Weights of a small transformer language model.
Architecture: RMSNorm before and after each block, rotary positions, no biases in attention or MLP, tied embeddings, capped logits.
Training: a variant of SOAP for these matrices, 3507 steps.
Each number is 128 + 32 x the weight over its row's rms, rounded and kept within 0 to 255. Layers, rows and columns count from 0. The size above them is the row's rms in percent of the matrix's.

# layer 5 MLP down (transposed), 256x96, rms 0.185, rows 141-164, columns 0-95
size [ 82 114 100 103  98 111  95  89  94  92  98  98 123  96 104  80 106  83 111  96  97  89 104  96]
[[135 165 133 117 125 140 104 141 111 151 153 124  82 114  73 135  92 115 108 148 147 185 147 157  74 143  81  88  91 134 106 104 183 122 133 133  93 185 205 154  65 148 110 105 106 109 117 136  75 130 180 137 128 100 112 161 180 169 165 172 119 191 160 139 109 178 111 213  78 153  95 115 107 123 117 164 133  74 123 103 164 108 111 122 102 135 131 139 146 122 112  66 131 168 113  80]
 [ 62 106 128 132 132  62 136 115 136  86 150  94 162 141 128 143 126 167 109 125 143  70  95 126 162 193  99 149  61 124 152 132 128 130  99  98 138 193 131 107 118 167 151 167 109 176  73  47 146 119  47 160 114 104 101 142 154 149 135  87 134  94 133 135 144 151  98 138 131 111 172 134 113  96 133 110  97  76 102 153 174 138 165  89 136 172 102 144 110 116 182 140 127 200  94 100]
 [148 110 177 196 136  95 148 168  75 141 116 141 112  97 124 147 134 106 113 127 102 185 117  77 104  95 141  92 144 186 127 156 134 125 119 130 120 133 126 113 108 111 149 105 153 112 143 179 132 117 133 128 121 114 144 140  40 136  88 124 161 193 141  79 201 163 107 145  93 158  94  88 122 179 132  59  85 160 145 153  80 141 140 142 114 155 118 104 154 100  87 140 186  78 173 194]
 [108 163 122 154  80 123 165 172 128 167 179 115 134  46 107  64 191  88 142  74 150 131 132 127 122  99 104 115 106 161 120 153 140 150 155 120  94 130 114 184  84 126  71 130 112 153 135 150 112 125 220  92 147  81 117 164 147 127 146 137 147 114 123  94 141 159 126 116 133  73 131 108 151 181 128 141  97 177  75 126 135 133 157 124  64 110 103  79 108  97 151 108 105  76 134  62]
 [125  69 124 185 120 143 142 121 112 131 148 126 128 168 128 147 168  77 161 155 170 168 207  94 140 106  90 186 176 125  95 133 175 140 137 169 167 165 163 122 131 104 153 119 108 149 129  79  79 147  96 125 150 148 180 105  57 167 135 119  64  88 133 140 159 102 119  68  83  39 149 126 108  98 155 130 128 166 128 123 139 145 108 128 173 157 176 140 113 147 142 123 126 133 155 177]
 [103 203  83 143 124  94 111 147 115 143 131 146 107 159  42 129 169  71  93 122 162 162 135 176  84 147 163 126 119 150 133 141  95 109  90 116 118 153 168 133 115 164 156  99 162  83 115 164  95  90 182 109 122  85 113 188 136 149 212 192  79 179 135 117 161 130  95 126 104 139  41 105  83 115 132 167 130 129 129 110 128 126 134 148 109 109 140 160 150 140 108 110 152 141 171 151]
 [152 191 129 152 145 119 127 104 136  60 142 138 168  63 104 151  57 116 104 127 137 218 163 121 139  97 138  98  70 158 154 138 100 127 155 147 120 118  73 122 150 139 114 143  53 143 183  88 103 103 142 111  95 124  90 111  99 118  69 115 116 157  80 103 111 171 156 132 126 163 147 138 151 117  93 147 190  83 171 134 146 127 123 152 110  76 112 127  97 190 124 125 100 130 167 173]
 [105 190 119 108 206 121 164 137 120 153 141 193 112 108 127 143 113 136  83 135 122 129 136 173 133 158 155  94 170  79 180 121 140 126 123 103 144 192 131 129 168  76 135 141 166 108 107 189 165  93 169  85  92 105 152 113 137 152 123 125  74 126 148 143 150  90 118  63 173 150 137 130 148 135 153 116  69 113 160 170 113 111 144 149  88 169  92 129 130 165 180 116  29 109 129 104]
 [110  89 123  92 174  84 114 141  92 123 128 103 137 127  99 128 138 150  98 133 182 143 169 163 168 118 170 145 156 115 104 166  90 134 148 165 165 170 112 125 122 166  97 168 167 184 166  52  86 108 111 112 148 157 144 102 205  60 130 112 146 147  84 105 205  60 109 110 109  87 193 158 103  87 144 122 129 108 121 119  98 145  90 122  91 163 114 127 112 139 116  75 133 134  91 144]
 [161 164 145  95  99 134 178  84 124  81 131 130 135  97  97 151 152 143 154 143 197 153 147  52 149 128  60 148 103 166 165 105 112 150  90 165  93 120 103  97 114 168  97 122 119  97 102  85  97 157 141  97 162 132 154 123 113 166 166 176  92  72 157 182 163 114 122 153 183 126 164  92 175 125 144 190 142 165 119 178 131  85 137  98  89 130  85 114 125 144 138 104 150 122 140 196]
 [121  68 166 142 130 102 134 154 103 100 114  80  56 148 159 115 106  79  82 158 118 189  68  87 144 136 139 152 142 118 150 134 168 169 146 155 111 137 121  98  64  97 108  85 100 133 113 105  95 157 116 151 155  92  70 144 111 110 124 134 189 150  95 119 153  87 138  80 107  83 107 167 179 123 129 179 120 172  88 123 111 111 134 148 118  98 123 125 131 130  88 120  65 165 135 218]
 [143 103  81 134 117 145 122  92 125  81 142 120 140 107 119 147 129  94 112 113 100 139  92 142 127 113 146 159  91 150 163 154 123 107 130 109 145 141 101  54 147 168 159 137 130 132 104 169 175 174 105 123 136 149 127 165  27 126  53 139  83  98 125 131 147 136 213  84 139 160 187 173 186 139  38  97 118  76 147 157 120 132 157 104 107 120 112 103  97 187 112 115 144 115 161 142]
 [135 130  98 149 124 115 139 116  74 149 166 116 109 144 194 119 128  93 136 169 116 139 137 153 164 161 157 157 158 133 105 136  67 161 103 120 145 128 123 128  96 142 112 112 152  30 105 166 185 111  77 212  85 169 149 113  74 170 119  91 123  97 135  95 119 161 102 127  84 119  47 112 149 164 143 152 131 152 160 111 100 131 118 141 121  54  98  77 145 153 110 160  88 156 166 148]
 [235 186 134 105 113 102 140 119 186  85 106 110 140 100 116 149 106 171  89 158  79 176 119 153 154 102 127 146 133 184 133 140  80  90 127 147 173 166  77  99 157 148 118 120  87 125 142 201 149 139 137 122 120  96 103 143 168 128  90 185 155 171 177 126 130 147 132  95 157 124 112  74 129  78  56 133 138 116 131  74 147 119 134 110 126 156 127 147 146 142 118 128 145  78 130  66]
 [144 131 113 150 125 110 139 122 117 143 114 150 134 116 135 112  41 146 174 138 102  96 149 110 126 214 131 150  91 132  91 156 110  90 124 126 116 149 189  95  98  79 110 128  74 158  80 136 142 167 117 106  95 182  89  91 113 135  79 119 143 111 146 133 125  92  77  86 113 110 143 107 191 164 124 165 151  25  85 102 162 144 116 174 131 139 143  79 154 170 186 115 132 143 140  93]
 [154  79 101 101 117  98 148 130 182 127 124  90 119 135 149 113 184 124 121 167 167 129 123  76  90 168 173 159 139  81 130 140 151 202  95 169 104 143 121 173 142  89 126  91 136  93 154  86 105 109 129 147 145 212 141 159  83 162 159 152 113 123 154 122 183 176 128 126 110 115 120 177 156 145 184 147 120 184 127 122  81  95  41 129 133 167 108 175 116 112 141 116 128 171  99 163]
 [197  93 117 105 111 151 157 132 126  86 142  96 172 132 136 108 105 123 111 192 131 127 142 122 114 173 118  33 139 136 129  56 148 134 130 157 145  99 169 108 155 111 124 159 182 116 110  84 142 105 137 164  81 169 147 154 140 126 178  87 185 113 118  65 154 119 117  96 105 168 143 156  94 169  98 131  98  82 131 140 148 174 184  85 101 163  95 110 135 103 191 123  90 142 128  74]
 [162 137 113 153 131 129  93 111  64 121 125  70 142  54 127 105 134 183 160 155 157 195 152 108 119 131 204 111 169 102 145 113 189 159 152 185  68 149 148 134  86 158 186 109 139 142  89 155  90  90  63 134 122  92 112 131 150 100 173 118 175 196 160 124 131 108 146 140 142 114  96 137 106 134  84 148  87 138 154 173 101 115 121 118 104 119 155 184 113 122 119 150 152 103 149 164]
 [135 133 189 147 138 155 109 124  94 113  56 121 149 110 173 107  89 174  66 124  99 142 156 113 132 128 110  48 132 129 138 124 152 112 122 179 154 112 185 100 153 139 138  91 127 145 170 144 134 181 125 142 152 130 128  46 143 152 181 181 115 167 126 146 136  99 121 233 122 160 149 177  88 128 130 123 136  98 150 194  88 163 113 165 129 158 120 111 101 103 143  92 123 167  90 121]
 [136 103 160 139 103 152 106 166 125 145 123 124 165 171 138 167 166 128 145 103 133 150 188 119 179 103  97  96  90 166 104 196  94 166 118 135  60 120 163 162  98 164 124 136 158 178  83 117 148  96 205 104 135 122  75 112 133 129  99 138 145 168  94 165 117 140 123  81 113  93 152 103 140 148 114 147 143 103 115 115 106 130 105  68 185 160 131  88  94 203 190 120 185 173 122 116]
 [143 144  96 135  89 161 134 168 131 115  49 148 123 112 171 127 106 179 135 136 101 144 126  83 174 139 111 147 139  84 139 103 102 114  92  57 104 167  66 110 147  98 126  84 124 130  56 167 109  80  61 160 149 114 126  89 117 176 115 116 145 114 112 144 162 114 162  98 142 112  97  95 118 147 121 100  93 157 167 143 121 104 141 197 114  70 100 119 116 158  80 184  77  83 138 168]
 [100 109 116 106 132 130  53 152 104 143 117 147  55 118 159 145 128 171 105 105 143 114 104 146  54  52 152 186 135 133 188 140 118 138 111 122 123 208 135 145 171 149 150 131 158 151 157 114 132 151 113 161 171 115 178 148 126 113  58 140 110 104 140 109  98 147  92 136 147 141 153 179 105 165 101 142 124  80 169 152 117 114  64 150  81 131 102  72 179 153 110 136 170 154  95 164]
 [ 80  93 113 126 126 110 137 116 134 182 148 114 156 220 102  94 104 153 144 139 126  92 103  92 181 154 148 131 107  80  82 139 120 138 115 139 103 131 140 130 154 108 147 103 110 192 152 185 180 126 153 178 112 133 111  61 109  72 139 111 125 235  97 143 138  96 120 114 127 130 121 120  83  69 125 121  92  99 169 181 132 103 119  83 100 138 153 114 136  89 143 138 182 167  86 143]
 [136  95 151  85 137 164 118 139 101 140  84 131 135 114 143 149 116 142  95 206  35 104 139 176 140 130 136 114 177 141  68 147  92 141 108  86 110 105 114 102 129  96 104  87  96 124 132  74  97 127 133 157 114 151 110  94  85  90 174 141  92  71 161 135 143 137 161  91  92 132 107 165 128 167 180 178 161  81  88 141 187 145 127 131  99 142 126 139 149 120 126 211  71 121  85 122]]
# layer 5 MLP gate, 256x96, rms 0.195, rows 142-165, columns 0-95
size [108 107 106 109 110  95  95  97  97  97 102 110 103  96  91  97  94 104 100 107  89 103  94 112]
[[181 167 145 122 126  43  99 153 129 139 102 167  95  86 150 114  95 148 179 135  88 138 169  99 160 123 133 132 181 122 188 182  95 139 136 121 177 105 155 107  90 191  84 117 134 146 146 127 159 115 123 159 134 157  86 101 150 123 164 147  77 189 132 163 135 121 146 150 170 134 158 129 149 169 150 205  92 142 115 191 106 183 159 148 170  92 119 118  86 162  99 138 123 137  91 129]
 [ 42 125 144 161 124  93 136 131 118 105 122 181  99 143 118 167 126 137 131 128 110  93 101  63  89 116 136 113 149 113 139 128  89 103 115 150 124 166 137 114 123 147 152  88 116 107 176 164 126  84  87 153 168  95 125  97 138 163  62  89  98 144 125 142 123 171 152  95 157 146  65 109 177 217 143 110  72 191 149 110  80 122 134 104  74 152  89 109 147 158 103 106 206 112 134 138]
 [138 155 129 134 133 152 140  86 140 131 121 112 160 113  80  67 117 155 138  99 138  83 139 172 101 135 125 129 156 150 195 187 154 176 120 162 108 188  86 110 127  94  96 141 122 137 103 142  97 107 157 164 165  91 183 158  94 128  72 163 171 133 136 129 145 161  83 133 106 143  92  72  69 116 107 139 137 125 140  75 139 225  67 150 105 139 109 164 136 117 118 198 158 129  92 160]
 [113 115 113  70  65  85  88 183 144 130  93 149 126 132 156 144 137 143 131  99 170 151 180  89  99 122 151 115 184 144 163 149 173  72 120 100 138 122  86 141  85  82  73  96  91 189  50 103  88 139 111 133 157 143 162  71 108 151 149 129  97 129 157 116 179  52 122 124 126  62  85 104 133 134 116 141 168 146  96 110 131 133 158 135 127 188 113 153  99 132  90 125 130 159 105 123]
 [127 145 130 149 106  73 122  80  87  93  89 161 126 154  87 108  30  91 153 142 100 125 132 108 141 143 131 142 167 120 193 197 111 123 131 157 146 113  44 106 154  73 111 109 155  86 148 126  97 140 146  82 135 104 141 117 138 148 106 115 202 130 134  84 220 124 113 110 142  86 141  83  99 143 159 133 147 157 127 127 169 182 148 132 155 143 165 169 145 157 130 114 157 130  84 139]
 [105 115  98 140 133 123 129 134 115 160 144 111  86 142 124 112  79 112 199 134 152  95 113 165 109 151 120 134 167  50 146 139 150 183  74 126 153  87 158 158 132 168 119 158 148 114  85 109 110 165 133 126 137 157 183  93 126 149 138 165 142  97 182 145 145  67  91 123 170  68  79 125 154 184 117 139 115 164  81  88 117 100 172  81 115 140 145 118 149  67  66  74 169 113 135  81]
 [122 138 135 118 122 175 166  78 164 154 164  66 101 102 140  79 142 121 165  76 156 100 144  98 134 125 160 133 167 131 115 148 122 105  91 166 152 103  83 141 122  94  96 150 113  89 162 127 144 143 111 165 110 219 126 121 135  95 169 175 170 177 104  92  95 194  97 166 153  57 169 155 130  74 112 138 173 126 140 126 144 162 122 110 128  90 100 112  67  64 102 125  96 135 156 145]
 [156 195  86 143 129 112  53 104 126  88 138  94  91 149 125 117 114 110  50  84  38 109 116 142 162 154 120  95 101 128 111 114 202 131 167 124 116 145  57 135 146 136  83 121 147  97 118 123 149 159 145 169 193  97 194  68  94 147 112  77 139 116  76 122  98 139 132 120  96 136  96 176 126  88 146 123 140 114  93 151 120 150  84 117 101 143 156 123 132 111 135 155 177 107 140 120]
 [164  94 151 119 143 109  79 180 142 135 115 102 121 130 124 104 157 116  84 149  85 172 126 151  82 114 134  94 159 102  73 130 150 120 126 178 155 137 101 141 162 138 186 124 109 141 134  85 213 156 136 190 108 148 115 162 176 112 117 140 166 160  93  98 114 131 101  76 139 125  96 139  62 108  72 153 161 131  44  84  77 102  79 166 124 131 128 152 139 162 136 151 166 188 104 123]
 [ 94 123 139 139 160 152 160 104 102 109 111 187 111 132 130 121 145  74 128 139 108  68 181 114 115  97 194 112  67 158 122 168 129 111 196 106 124 124  81  89  94  45 161 110 140  79 105 109 153 139 114 158 116 143 111 122  75 169 131 109 110  97 151 117 112 111 140 113  80 111  61 116  69  92 146  76 116 170 102 203 120 153  97 128  93 109 139 141 148 111  74 122 109 165 121 167]
 [136 131 115 119 116  53 176 145 151 144 147 110 109  48  33 141  75 126 113 140 140  99 154 144 111 133 134 152 132 169 100 127 109 127 145 154 125 100  38 142 209 192 101 112 137 152 161 101 116 135  91 103 122 129 163 106 119 126 153 144 138  58  80 137 112 131 140 142  98  88 121 103 116 155 119 161 202  61 138 114 121 120  95 132 181 133 174 154  96 162 141 107 104 114 118 131]
 [119 152 129 101 135 104  95 139 144 148  65 183 144 124 145 104 144 144 105  83 161 150 176 120 109  55 133 197 153 161 153 138 134 124 171  25 150 101 156 140 138 111 134 180 113 130 158  96 136 119 145 128 104 119 165 103 153 153 128 106  90 192 151 182 165 105 123 128 122 168 108 141 171  64 131 157 183 113 122 158 152 115 115 102  99 118 127 171 105 120  61 134 182  71  84 117]
 [102  96 165 147 189 113 128 143 100 195 152 111  72 140 113 127  69  99 117  86 158 125 127 128 113 141 113 115 145 111  81 136 135 200 111 131  76 105 125  95  73 143  86 140 115  58 156  91  88  90 134 137 167 120 160  99 150 116 165 122  80 108 157  67 115 127 135 119 141  70 106 134 174 104 155 109 141 154 114 154 166 101  66 137  40 139  95 122 117  88 156 150 150 156 179 140]
 [108  86 135 125 143 175 135 181 136 131 140  73 177 110 138 160 117 113 128 156 150 122  74 140 109  31 121  77 126 150 154 166 107 105 151 132 130 105  74 102 182 120 166 100 149 124 160 153 131 124 112 127 204 127 112 140 163 119 119 146 168 148 176 125 128 171 196 105 147 169 173 118  91  86 153  79 148 165 147 212 155 129  84 132 152 127 113 133 118 112 109 168 149 102  67  90]
 [ 81 112 118 128  87 118 190 132 124  88 166  58 166 105 150 158 112 118 174  70 108 104 133 130 146 129 189 124 163 133 147 120 160 124 142 162  99 134  66 144 126  83 190 100 139 139 108  90 121  89 128 116 182 132 127 156 128  82 108 116 142  87 129 114  89 151 126 107 136 112 168 135 143 154 134 150 178  59  79  94 126 115 203  96 132 189 111 162 146 120 168 151 202  79 162 128]
 [ 99 229  75 160 150  80 107 170 152 123 137 121 132  80 113 151 146 122  88 140 134 112  93 137  95  78 158  98 154 142  83 162 194 139 203 140 143 128 130 185  71  99 115 128 103 103 167 106 156 107 105 148 127 140 140 126 151 133 152 118  68  74  98 122 101 143 105  69 132  90 136 140 133 133 160 139 157 106 108 125 120 116 122 147 130 126 145 131 112 182 135 128 222 194  89 110]
 [ 74  99 131 137 124 168 105 149 126 158 129  77 145 136 135 143 148 188  52  99  80 167 130  89 112  88 119 136 126 168 147 151 176 128 146 148  91 116 123 126 120 166 197  99 147 170 133 111 169 140 104  87 111 133  61  75 133 143 176  89 120 155 145 151 118 123 160 103 147 106  46 127 103 170  75  88  56 121 144 124 199 119 163  90 117 147 114  78 127 134 138 105 120 173 112 120]
 [157 152 124 126  99  61  94 113 100 123 157 159  88 104  99 149 160 158  69 125 154 171 139 112 111 177 160  72 105 179 126 102 170 145 156 127  77  74 120 113 100 183 142 129 129 129 172  90 148 167 217 157 121 159 111 106  95 160 119 111 150 105 100 158  58 152 144 147  79 182 135 141 145 132 129 143 111 127 156 162  86 130 117 105 118 136 148  98 163 136 123 181  74 147  80 188]
 [154  98 159 141 123  83 100 146 188 136 155 191 149 164  86 152 102 128  84 143 174 148 103  53  77 182 132 183 168 177 137 122  94 102 170 103 139 102 136 135  62  76 132 106 122 126 139 103  81 150 101 158 130 123 109 158 134 141 157 120 118  84 111  90  97  90  96  56 130 147 127 130 156 149  54 146 138 121 142  90 131 122 113 172  98  92 174 161 111 112  96 141 125  76 168 148]
 [ 95  77 142 199 107  96 147 157  93 115 168 117 131 170 103 138 154 112 150 158 141 169  75  87 170 126  77 113 138  92 151 144  73 120  56 189 125 156 138  81 101  84 107  98 139 139 147 109  56 127 131 130 156 167 120 135 135  90 104  23 161 127 123 140  57 123 119 134 125 183 123  88  76 122 122 163 113 155 111 133 131 143 152 161 115 126 128  84 126  80 109  93 114 122 149 138]
 [130  96 126 209 179 118 154 124 165 145 213 141 147 144 125 123 121 134 132 158 126 163 114 123 145 130  45 144 126 162 107 146 125 163 166 122 144 141 122 154 112 109 170  87 118 118 128 177 147 122  74 137 144 144 160  88 168  56 159 148 181 132  92 150  99  36 160 108 117 146  96 111  92 136  62 131 146 175 127  89 135  80 146 154 191 172 133 134 136  84 109 153 157 151 116 137]
 [154 123 136  73 110  43 128 107 116 187 142 152 116 133 128 130 153 123 123  63 106 125 126 156 119 132  62  85  91 141 102 129 173 135 178  81 141 104 173 119 128 117 148 164 106 137 206 146 141 136 162 171 189 175 122 148  92 172 153  90  95  91  95 133  52  77 155 124  77 152 147  76  87 155 147 105 115 151 132 131  59 154  96 140 137 106 131  87 130 114 103 132 128 157 155 139]
 [108 137 139 116 165 141  93 101 174 121 135 134  87 130  72 149 152 179 188 145 148  95 105 147  83 100 126 201 159 139 126 142 141  98  92 140 138 104 143  54 101 147 162 116 142 125 130 119 136 123 174 124 133 112 142 142 141 155 115 132 152 196 124 107 137 138 181  97 181  93 118  86 124 212 108  96 117 174 209 122 116  99 129 141 109 180 107 105 103  85 165 174 208 150 146 158]
 [180 144 181 126 160 117 182 146 130 115 135 149  91 148 111 160  19 120 158 160 120 171 106 133 177 195 130 146 138 116 114 166 126  79  99 122 107 100 199 187 121 130  91 134 166 169 120 109 191 109 159 170 129 138 171 153 111 142 126 104 129 109 108 116  79 170 155 125 191 122 159 170 115 126 166  77 116 110  97 111 126 113 146 112 203 131 123 168  92 160 147 128 106 114 140 119]]
# layer 5 MLP up, 256x96, rms 0.193, rows 142-165, columns 0-95
size [110  99 106 110 107  87  98 101  98 100  98 116  99  92  95 105  93 110  98 102  90 103  87 101]
[[136 162 105 139 119 148  76 121  89 126 118 126 126 156 146 157  99 127 128 160 100 183 114 182 133  80 152 136 125 122 121 120  75 107 122 134  99 104  24  99 104 108 173 132 164 122  94 161 141 172 164 124 122  68 122 129 165 151  90 109 158  66 138 106 187 136 116  90 119 142 134 145 127 134 167 138 206  93 172 139 141 108  29 159  94  73 131 107  91 106  97 133 138  93 129  88]
 [ 89 150 117  84 118 105 126  97 177 171 153 123 130  68 106 164 104 109 178 121  90 148 170 130 168  88 121 126 115  73 106 123 132 114  83 181 119 152 109 154 136 149 131 119 116  94 141 119 128 113 114 160 137  74 151  83 154  91 135 115 167  60 124  69 115 136 218 110 166  83 139 131 104 174 165 174 142 118 145 163 172  97  69  93 117 170  35 138 113 141 130 124 106 133  93 135]
 [155  93 133 133 139 169 164 157 130 129  51 195 184 157 151 102  88 119  61 129 149 139 161 130 134 162 137 111 178 134 143 111 165 126  80 133 134 130  85 175 109 130 145  98 120 157 163 161 111 122 140 103 182 147 141 135  95 182  98 130 131  83 141 159 146 142  86  96 177 127 169 198 151 114 115 159 196 158 134 124 140 120 118 153 156 153 215  47 112 158 117 116 150 124 101 139]
 [182 185 148 126  85 101 216 123  92  74  84  95  57 164 121 106 106  85 137  98 158 127  69 135 122  79 120 128 125 103 153 116 149  86 145 109  82 114 112 115  70 127 127 164 139 148 107 155 147  92 162 147  87 113 140 133 142  97  97 118 137 157 121 106 124 150 126 162 115 196  83 165 106 123 132 158 132 110 107 155 105 165 167 174  27 111  97 122 152 132 107 131 122 146  68 121]
 [160 122 148 160 128 108 125 111 168 161 106  59 128  83 140 138 179 139 160 109  54  91 181 114  74 109 146 141 119 142 185 133 129 147 114 169  78 146 105 154 132  73 149 127 144 158 124  84  87 122  63 142 163  72  90 116 102 112 108 126 173 132  98 112 154 126 139 139 155  92 136 156 168 136 122 142 215 162 177 141 146 113 179  98 142 143 183  82 168  92  77 102 164 134 136 121]
 [145  95 105 116 112 168 148 139 136 162 163 121  84 119 122 141 100  67 163 151 132  91 137 146 143 133  86 104 193 123 113 103 129 109 134  74 130 161 157 192  99 132 136 181 115 113 101 208 112 148  97 129 126 173 165 177 170 107 193 136 148 186 101 157 139 132 106 173 147 100 145  92 149 156 175 139  56 155  94 120  90  84 117 100 105 119 146  68 166  87 176 110 151 110  83 123]
 [146 114  98 142  89 113  92  69 104 181 164 102 143 184 144 169 109 124 124  73 133 109 157 100 107 118 111  74 102  73  85 132 105 111 132 189  79  53 168 184 116 125 158  99 100 104 155 101  84 175 125 193 109  94 154 128 157 125 103 155 161 171 177 145 133 144 129  91 101 122  65 110  88 123 135 102 181 156 133 115 165 149 125  92 126 113 147 135  87  81  79 158 138 115 136 141]
 [116 164 141 118 103 166 133 153 219 112 134 111 126 129 126 142 152 124 127 139 157 149  72  55 130  99 117 177 121 127 151 145 198 175 115 166 159 125 117 104 189  86 165  76 102 151 139 108 155 118 107 132 119 100 125 165 102 124 154 140 117 168  98 164  78 124 211 165 219 107 103  83 150 125 106 136 115  78 109  86 162 119 116 165 140 115 136 152 110 108 143 162  98 159  65 136]
 [ 94 116 135 168 212 164 156 100 162 116  91 120 117 119 124 129 145 132 164 117 100 103 110 200 108 126 171  73 128 116  79 126 206 124  74 126  87 156 157 195 151 125 152 105 120 116 131 118 139 121 111  74  91 169  89 132 125  72 120 141 165 139 165 129 136 178 151 145 110  83 127 122 144 168 116  63 115 138 133  70 157 189 124 110 131 106 121 107 190 124 143 141 185 138  66 132]
 [155 114  83 100 109 166 133 139 152  97  98  86  89  79 137 152 125 135 129 150 117 113  77  86  90 136 227 146  96 138 114 126 125 137 109 200  98 154  61 111  90 103 116 132 148 112 153 168 173 106 128 144  84  89 123 176 101 134 143 127  86  93 110 162 136 186 135 155 157  98 100 132 138 148 180  72  96  69 168 144 105 115 184  86 179  79 142 124 128  88 136 119 170 136 161 132]
 [115 148 145 113 117 145 114 181 136 166 165 145  52 162 136 128 103 118 145  97 123 183 138 120  99 188 123 110 117 159 128 111  95  96  90 204 166 166 145 140 134 166 134  78 170 150  52 158 104 157 164 160  96  96 119 101 148 127 138 128 122 192  69 146 102  67  50 129 167 118  96 120 109 104 132 194 131 157 124 102 139 116  97 114 126 117  93 174 158 153 149 176 109 162  95 127]
 [133  59 156 204 110 166 127 127 137 103 143 114  96 163 134 102 174 101 134 174 135  72 135 123 107  98 135 106 133 155 152 132  95  79 152  60 165 147 139 108  99 166 113 156 112 164  70 109  37 129 116 166  94 175 153 116 185 159 118 127  67 112 152 129 139 108  91 116 116  78 130 113 124 133  84 178 117 125  92  71 124 180 141 164 132 158  90  97 136 141 138 112  95 151  71 124]
 [125 150 143 119 137 168 118 136 143 102 115 116 127 125 132  86 131  93 141  83 160 146 123  88 169 187  79  71  97  53 129  85 141  84 136 143  27 135 154  97 100 116 133 157 127 134  97  78 166 153 122 145 129 174 135  87 149  93 184 107 111 147 148 173 114 115 121 127 100 124  90 151  92 135  83 179 102 166 104 145 142 127 117 140  47  88 107 111  84 133 115 110  77 190  80 117]
 [156 112  98  75 114 186 109 147 108 151 124 157  72 150 140 184 177 111  94 122 126 173  82 108 163  99 101  63 121 135 163 185 112 141  81 165  87 124  84  99 149 158  93 130 149 103 129 106 140 164 177 186  70  94 129 113 153 119 142  49 123 117  93 106 135 134 133 109 199  96 120 136  87  56  96 114 156 119 189 146 122 138 160  82 132 141 134 148 134 167 147 143 130 147 132 157]
 [131 150 114 150 155 151 147  79 134 109  97 157 181  76 104 162  91  89 116 119 120 148 141 138 128 125 171 115 124 133 146 154 113 111 157 198 185 149 163 141 187 175 100 157 124 162 154 152 112 110  96 113 152 132 128 134 196 102 160  90 180  62  68 174  74  69 128 115 153  85 156 152 125 107 141 135  94 104 146 177 143 152 128 113  96 128 120 157 113 201  92 130 124 119 135 211]
 [154  98  47  15 118 122  98 163 115 161  89  95 126 153 148 159 126 150 114 149 109  45 182 110 146 165 137 156 110 150 128 181 130 164 167 100 111 113 106  86 129 140 161 117 108  94 145 153 117 123 120  67 140  95 105 109 155 195 106 201 106 137 134  96 129 138  90 119 138 140 123 137 155 117 113  68 147 116 160 113 168  91 135  97 190 126 146 142 101 173  82 143 119 135 136 109]
 [131 109 169 129 146  86 141 104 128 131 132 168 112 218 157 148 127 133 110  69 116 126 127 145 127 130  47 129  76 142 144 188  82 132 135 122 128 135 142 133 172  87 144 174 115 154  92  59 150 174  67 189 133 132 151 102  99 163 103 110 162  81 112 124  82 196 112 139 145 128 128 108 124 173 120  82 165 144 124 159 148 163 107 130 127 128 106 137 191 153 171 116  47 136  96 130]
 [ 86 129  88 180 184 105 132 104 149 169 151 118  53 148 117 153 149  85 150 113 141 144 156 185 131 154  93 153  83 166  95  82  89 110  99 102 134 128  74 171 143 178 108 144 128 125  68 147 119 173 145  68 132 172 127 107 122  86 120  74  93  75 109 166 145 134 155  66 134 142 133 121 117  90  77 129 124 173 170  72 107 103 122 110 148  91 155 189 133 167 136 129 142 122 151 100]
 [169 214 141 150 135 143 161 119 126  52 152  97 119 118  73 165 152 156 135 172 129 132  77 109 117 159 123 132 162 134 144 104 167  92 115 140 179  78 152 131 176 118 135 112  92 146 121 211 147 105  68 125 132 115 184 106 160 171 142 111 145 120 127 162 102 152 161 133 111 118 133 178 127 144 146  82 146 138  97 113 130 169 113 203  31 105 129 137 157 147  85 144 140 152  99 102]
 [109 108 178  81 100 125 130 122 145 158 181 157 119 158 104 135 185  94 114 104 124 157  87 143  37 129 163 172 100 136 112 101 138 138 118 106 144 192 122  77 173 133  92 140 182 164 185 141  75 162 109  96 115  70 107 109 102 151 116 123 117 130 126  84 151  93 138  64 150 116 136 115 117 171  76 112 162 101 149 106 158 139 129  56 154 153  87  78 136 148  96 110 151 156 166 167]
 [182 159 130  93 100 157 124 114 152 106 120 165 205 153 101 119 111 143 140 156 145 107 214 115 150 138 119 105 159 137 142 118 126 133 104 111 131  63 107 149 131  72 100 110 153  96 140 124 167 163 122 194 141 137 124 147  47 110 151  56 134 180 159 123 171 132 137  89 102 114 164  60 175 131 152 138 107 120  76 124 136 141 144 184 119  90 178 159 144  94 124  82 129 128 183  91]
 [189 144 199 161 134 114 150 187 112  75  76  91 135  92 151  95 140  39 150 105 146 137  91 161 145 123 102 155 110 116 107  82  97 102 115 132  63 146 116  91  96 135 131 102 171 116 150 146 103  97 126 131 118  66  90 133 152 116 144 103 179  79 156  78 155 146 187 189 150 105 132  93 138 140 111 159 158  97 146 164 102 155  94 187 145 161 104 144  85 139 150 114 144 128 124 163]
 [163 106 164 126 145 121 149 110 155  96 153  98 144  80 152  92 144 118 152  96 149 122 116 126 118 172  73 121  89  73 209 101 131 143 189 120 128  94 145 119 129 148 167 189  90 127 121 226 128 104  98  95 168 149 101 125 159 135 133 145 200 141 170 137 147 114 102 113 121 143 124 134  83 158 149  45 100 140  98 127  86  88 130 116 164 155 156 139 116 133 137  50 127  79 129 167]
 [120 106 165 137 141 190 107  76 150 102 127  98 129 136 146 116 100 104 168 162 182 133 140  59  72 168 112 141 194 154  98 135 133  87 171 122 136 148 148 164 161 123 188 154 122 102 140 104 198 116 109 140 135  88  97 143 113 161 108  95 159 156 161 103 149  96  90 100  82 147 102  74  94 179  91 118 151 113  99 178 103 147 113 147 120 127  72 149 104 133 132  87 169  83 153  56]]